config.yaml
n_layer: 13
d_model: 64
n_kv_head: 2
head_dim: 32
vocab_size: 8192
norm_place: "pre"
norm_eps: 1e-06
bias: "none"
init_std_o: 0.0187
init_std_up: 0.0956
lr: 0.00355
lr_mult_down: 3.0
final_lr_fraction: 0.0
Each number is 128 + 24 x the weight over the matrix's rms, rounded and kept within 0 to 255. Layers, rows and columns count from 0.

# layer 3 MLP up, 256x64, rms 0.19, rows 0-48, columns 0-63
[[ 83  84 100 110  91 126 132 131 154 145 117 145 130  98 125 165 108 129 110 122 153 138 111 131 108 111 114 108 123 172 136 125 146 172  97 140 148 140 110 151 128 161 142 149 128 114 119 143 112 105 103 136 105 175 136 152 118 177 119 124  95 150 134 133]
 [119 115 166 180 129 115  72 137 116 107 131 145 153 170 122 132 115 163  96 129  95 130 119 154 160 134 146 140  65  83 166 146 139 164 132 114 144 168 186 114 114 158 107 154 112 170 125 124 123  99  75 115 105 110 114 110 105 102  80 101 126  97 159 152]
 [ 88 140 147 128 120 151 128 114 138 141 139 132 132 110 140 136 125 180 137 153 138 164 136 164 124 120 158 103 104 107 120 162 108 145 117 145 113 111 141 130 117  79 129 197 132 122 118 114  85 168 130 101 117 162 127 108  98 118  83 111 116 119 111 133]
 [129 171 133  92 165 116 139 123 188 137 152 113 137 150 105 152 144 121 119 142 178 185 111 128 108 129 103 138  90  86 129 137 130 153 110 131  83 156  64 134 104 105 174 136 108 137 103 116 113 138 132 126 164 137 137 125  87  95 150 144 159 141 102 110]
 [147  84 139 138  96 115 175 137 133  62 100  93 127  91 135 137 106 155 136 161 109  97 134 160  95 113 167 154  71 145 135 138 168 150 118 148 146 135 136 114 128 169 151 164 105 162 111 150 138 141 118 138 133  92 155 126 137 130 136 129 132 106 120  75]
 [135 118 159 131 120 142 168 144 191 123 110 166 148 104  78 114 114 142 163 100 120 138 107 126 113 113 151 155 128 114 150 101  87 168 128 101 117  86 130 101 117  88 152 138 156 141 104 149 133 139 136 136 158 134 161 123 147 117 132  97 155 100 155 100]
 [146 101 115 117 167 120  75 104 130 125 116  89 154 143  75 145 189 111 135  89 120 115 127 151 149 123 127 112 112 124 147 120 162 120 131  92 135 156 157 113 152 156 111 115 162 150 116 106 151 100 126 102 137 159 113 173 137 115  86  99 130 105 138 140]
 [121 109 141 115 118 146 140 105 119 115 118 142 138 139 121 143 140 135  96 151 144 124 111 148 137 168 149 100 124 147 136 153 119 121 127 150 140 136 177  61 103 167 111 102 129 135 105 139 114 118  88 114 118 136 142 141 132 155 119 115 131 121 125 105]
 [105 152 174 141 109  78 128 127 167 135 172 125 117 120 143 184 120 125 125 115 133 172  99 115 112  93 146 175 137 149 158 113  76 170 122 131 134 128 148 119 109 119 135 119 140 131 135 177 104  80 105  72 113 144 129  91 148 145  90 103 110 123 163 151]
 [147 111 168 135 148 133 132 152 130 118 101 162  94 106 125 144  79 124 134 122 118 121 108 126 132 165 104 118 133 120 111 124 122 109 135 120 143 106 135 103 151 127 126 120 131 110 112 131 149 108 140 152 110 182 143 145 134 151 145 101 158 136 134  93]
 [151 171 106 151 171 152 141 127 101 148 122 116 130  99 127 133 146 105 109 118 144 126  97 102 131 123 104 173 156 140 106 152 117  89  94 109 121 165 155  88 125 112 144 117 106 137 127 130 147 147 105  89 114 145 127 156  96 174 132 168 133  98 138 112]
 [127 168 143 138 146  91 123 152  94 126  69 112 103 158  93 195 154 192 131  66 134 142 137 124 134 141 144 137  75 153 118 136 127 147 108 112 118 142 155  90  88 131 112 104 134 138 131 138 107 132 134 115 119 126  85 142 138 141  82 105 129 152 158 147]
 [112 126 139  95 147 136 152 162 124 143 129 161 122 108 150 135  96 107 142  74 118 115 122 131  73 144 120 141 105 142 112 111 115 153 123 117 142 128 116  80 197 135 152 145 126 103  69 123 176 154 127 138 146 149 176 114 144 160 145 164 126 138 110  96]
 [136 184 120 148 119 137 124 144 131 147 131  90 157  87 127 157 112 142 119 117 120 152 138 109 187 112 115 145  96  96 134 151 143 122 121 136  99  81 144  86 126 100 140 139 160 137 149 117  73 126 112 131  99 147  74 147 160 115 121 122 179 139 198 135]
 [110 104 166  87 157 120 117 107 151 133 114 102 171 169 121 102 129 162 114 101 142 157 110 135 106 133 106  91  93 151 143 115 171 116 123 120 130 137 142 155 126  85 111 123 151 106 131 157 112 139 104 112 131 152 146 137 125 150 110  97 131 113 137 138]
 [127 109 114 100 112 111 179  83 144 131 122  86 100 118  88 159 158 103 113 157 192 156  87 120  73 125  87 135 137 120 109 113 148 218 113 141 143 124 135 155 125 103 133 101 127  62 108 181 113 139 166 123 157 165 140 130 125 127 125 156 105 110 168  89]
 [142 145 155  94 123 120 148 135 143  99 120 153 124  48 164 108 114 137 123 141 127 144  98 155  97 155 119 159 112 136 174 154 144 170 126 111 121 132  89 116 139 157 155  86 166 104  68 134 119  87 119 150 121  98 164 125 162 131 176 146 165 126 116  70]
 [158 128 140 155 157 151 156  80 161 127 157 149 116 136 168 143 156  82 140 170  99  92 104 124  96 126 105 134 134 114 140 125  77 126 143  86 125 100 120 108 134 136 123 131 124 112 107 129 186 126 145 117 110 115 126 101 137 139 136 122 137 111 117 117]
 [110 145 147 102  99 122 143 130 130  86 128 107 126 140 112 147 147 128 107 101 119 133 113 126 151 142 160 141 116 130 171 153 113 130 105 136 113 115 134  86 110 122  96 171 134 155 122 145 116 114 106 120 177 112 135 132 144 148 132  87 138 134 146  99]
 [150 126 141 165 144 120 145 136 141 117 129 146 120 139 150 119 155 119 127 164 123 137 123 113 124 127 132 133 109 146 107 159 116 150  92 130 110 121 153  67 129 125 117 134 110 119 136 145 130  73 137 101 127 119 181 137 149 130 135 125  81  77 116  94]
 [128 171 125 167 136 103 103 113 172 171 160 144 175 144 112 136 138 127 130 143 100 131 114 140 137  79 158 130 136 134  87 162 119 142  96  90 126 122 123 105 140 100 116 114 145 146 162 127 115 132 117 127 134 131 136 110 114 113 108 125  91  93 170 118]
 [131 124 119 160 140 165  96  67 121 137 139 165 153 126 125 127 150  90 139 140  90 126 120  83 126 128 130 163 107 133 109 141 117 127 129 156 128 143 140 112 148 142 118  95 122 161 105 117 127 162 137 125 106 120 151 157 134 139 152 143 124  63 126 116]
 [140 128 141 142 116 145  86 113 127 112 127 131  99 149 126 127 113 143  97 130 144 146  78 151 116 116  68 123 128  96 154 148 149 154 108 106 128 125 153 147 146 121 156 135 103 122  92 119 164 135 139 148 130 151 107 140  83 114 109 142 114 159 123 142]
 [ 76 125  80 126 116 139 122 108 167 143 108 144 120 133 133 137 154 134 129 125 137 124 112 155 106 125 115 162 169 114  99 167  88 135 172 134 157 131 141 130 138 108 141 133 105 112 119 152 129 145 103 130 136  98  97 139  98 133 107 150 139  74 128 115]
 [127 101 166 132 100  91 130 139 141 144 145  65 122 139 128 159 146  98 170  98 183 109 108 150 145 124 109  96 144 135 147 113 117 174  96 105 155 115 115 109 119 104 167 131 135 133 111 147 111  83 121 109 179 175 154 139 132 146 120 135  89 139  81 103]
 [134 130 135 134 136 136 121 129  90 132 119 118 125 163 118 143 103  93 148 142 135 126 128 128 111 124 150  99  76 155 140 140 142 127 120 133 130 127 185  99 127 125 150 143  98 135  98 127 123 148 128 122 149 113 148 188 120 102 132 111 138  97 128 122]
 [ 92 119  98 107 148  94 133 112 150 153 120 142 137 139 173  96 105  78 121 113 126 143  95 140 108 172 164 168 129 120  97 178 135 116 122 120 136 141 108 126 160 131 138 131 118  96  99  95 137 164  84 136  96 156 132 164 111 167 156 116 135 148 129 120]
 [203 159 137  98 140 149 122 126 103 129 119  73 100 117 123 157  75 142 143 150 112 134  86 165 168 161 156 145 131 141 123 134 126 135  80 106  87 154 128 160 127 121 112 136 159 112 116 117 140 103 122 108 128 113 177 138 140 131 121  98 137  78 134 123]
 [120 143 131 106 122  84  96 134 165 153 131  98 145 131 151 128 150 113 147 117 112 174 131 112 168 163  95 151 133 129 159 127 113 134 128 101 143 140  91 105 142  80 130 111 122 116 194 147  93 111 120 171 133 117 101 136 159 100 129  73 120 156 152 129]
 [125 133 168 115 105  92 191 125 164 133 109  81 135 101 129 107  88 165 118  64 119 109  74 144 128 146 140 169 119 124 150 124 142 148 119 125 164 172 131 144 108 124 110 135 127 147 109 160 150 126 120 150 131 120 150 167  94 105 119 143 129  93  95 131]
 [ 82 115  72  99  77 109 135  97 156 123 118  63 183 108 154 143 133 100 111  73 143 136 143 132 137 119 101 131 118 162 146 115 151 122  88 140  99 157 133 138 109 112 137 146 198 170 141 111  92 159 118 115 142 184 156 164 124 129 151 178 113 101 210 105]
 [ 78 131 102 140 103 132 121 128 139 142 174 182 132  92 170 119 134 116 145 110 151 164 116 147 125 130 147 137 140 128  98  96 104 122 153 122 111 144 129  82 130  76 133 135 140 123 162 149 139 158 112 120 120 122 136 144 130 131 128 120 140 118 129 116]
 [183 114 160 115 131 100 100 105 120 122 137 151 150 170 112 105 100 119 153  96 102  99  97 125 140  98 103 100 111 111 115 134 126 173 164 110 142 131 164 157 153 131 159 143  99 135  98 132 117 136 154 117 159 106 107 112 125 161 138 161 134 100 129 123]
 [103 119 146  73  72 169 142 141  90 126 130 133 111 130 123  88 150 133 127  71 135 151 126 163 135 155  76 121 125 171 132  80 135 125  71 109 125 188 125  96 136  81 151 119 149 125  94 120 129 162 132 123 131 195 153 158 124 158 191 144  90  92 112 137]
 [153 121 123 108 123 175 109 135 152 141 117 104 129 120 162 109 125 131 135 145 115 140 154 113 153 120 129 109  82 141  90 147 158 143 109 131 117 121 102 120 111 136 160 104 113 117 153 139 146 140 120 124 131 166 133 107  94 109 148  85 134 152 129 112]
 [106 109 159 131 123 135 126 142 164 116 135 130 163 102 157 134 183 121 163 121 140 117 156 142 122 125 109 129 108 137 127 157 110 146 143 117 113 112 104  88 153 171  65 142 135 115 122 138  85 134 147 124 115 165 132 110 132 116  78 140 121 103 158 113]
 [145 116 121 142 159 138 107 106 154 150 162  79 118  96 167 128 117 114 124 148 145 151 149 132 126 140 129 118 136 122 130 137 153 102 125 104 132  95 136 160 132  93 123 105 161 128 100 109 137 120 134 110 100 130 168 136 128 106 110 115 154 112 128 109]
 [109 128 159 148  89 124 126 133 126 159  80 111 132 130 128 136 146 174 138 152 142 129 151 135 121 118 131 145  89 124 135 137 104 155  91 152 100 140 136 100 129 118 117 151 127 124 104 146 109 120 122 132 140  99 116 149  89  93 144 125 166  96 122 120]
 [149 108 147 117 148 134  81 102 126 114 164 112 149 117 162 150 155  95 139 154 112 165 102  90 117 121 108 108 107 106 148 117 157 140 139 159 163 106 157 123 129  99 161 133 128  94 125 106 132  83 146 177 103 143 130 112 129 142 130  93 126 114 124 115]
 [116 147 148 149 124 122 138 124 161 153 137 159 140 149 138 142 121  82 161 128 123 138  73 135 114  99 150 164  98 115 131 149 122 111 173 129 178 162 133  77 138 114 124 121 130 149 118 111 109 155 105 115 143 129 134 109 105 117 112 182 105 102 110 124]
 [110  84 113 115 116 153 127 142 118 144  94 132 125 103 114 175 136  97 138 149 152 131 133 110 145 110 104 110 110 151 107 169 149  95 127 156 138 176 123 116  82 126 126 131 179 170  83 125 117 162 133 149 107 128 129 144 107 148 143 134 139 139 143 114]
 [116 146 105 125 133 135 113 131 151 107 109 109 138 134  96 160 128 147 146 156  78 157 113 138 141 165 124 115 116 137 149 149 119 158 102 125 142 146  84 146 117 149 117 146 129 136  89  89 130 178 108 130 143 129 101 126  93 124 111 146 155  94 113  96]
 [126  42 125 121 135  91 130 120 133 113 142 107  81 103 169 145 131  95 103 133 144 154 118 137 153 113  93 106 113 142 142  89 142 176  99 130 121 116 120 129 119 148 150 140 173 124 120 118 119 145 113 106 145 114 152 173 154 141 147 138 116 159 184 105]
 [132 112 184 174 102 170 141 150 137 135 168 163 104  86 173 102 106 145  73 157 121 130 118 156 122 185 130 106  97 115 138 112 124 130 101 133 163 121 112  88 116 134 106 160 141 128 151 142 153 130  77 124 119 107 173 129 159 158 153 126 148  96 111  86]
 [124 149 135 125 135 145 176 100 142  89 103 126 129 117 141 126 146 107 156 123 102 131  97 116 137 115 165  78  73 138 152 148 115 184 144 120 112 120  78 117 135 104 157 129 121 104 130 102 125 132 120 139 133 141 154 171 153 133 135  87 116 128 110 134]
 [ 99  99 138 138 153 123 123 118 123 102 126 120 137 124 159 122 149 116 102 137 136 157 137 109 166 138  80 123 119 120 167 140 155 128  93 105 130 132 121 135 120 159 110  83 161 122 156 159  69 132 117 113  97 164 172 139 188 143 141 107 111 117 122  95]
 [107 145 147 148 129 135 142 114 102  98 150 169 106 118 153 139 114 116 154 124 125 133  99  82 103 130 100 149  93 140 110 142 144 130 106 148 175 140  84  87 135 147 111 122 129 115 130 169 113 144 133 128 108 147 123  91 133 152 151 168 144 138 127  99]
 [119 137 117 107 145 159 108 124 137 153 144 105 105 114  78 135 123 132 161 119 135 135 109 156 118 141 160 153  97 135 112 126 100 139 177 126  86 139 129 116 200 117 135 145 138 109 148  99 130 125 158 144 141 158 121 109 122  96 127 108 148  73 148 112]
 [152 104 130 112 141 104 114 106 182 163 138 121  91 104 133  80  72 154 117 115 101 148 106 170 144 130 116 155 128  91 144 119 111 124 123 137 136 148 120 165 143 129 136 137 179 166  94 145 132 150 133 110 114 110 115 148 147 100 113 114 140 127 119 150]]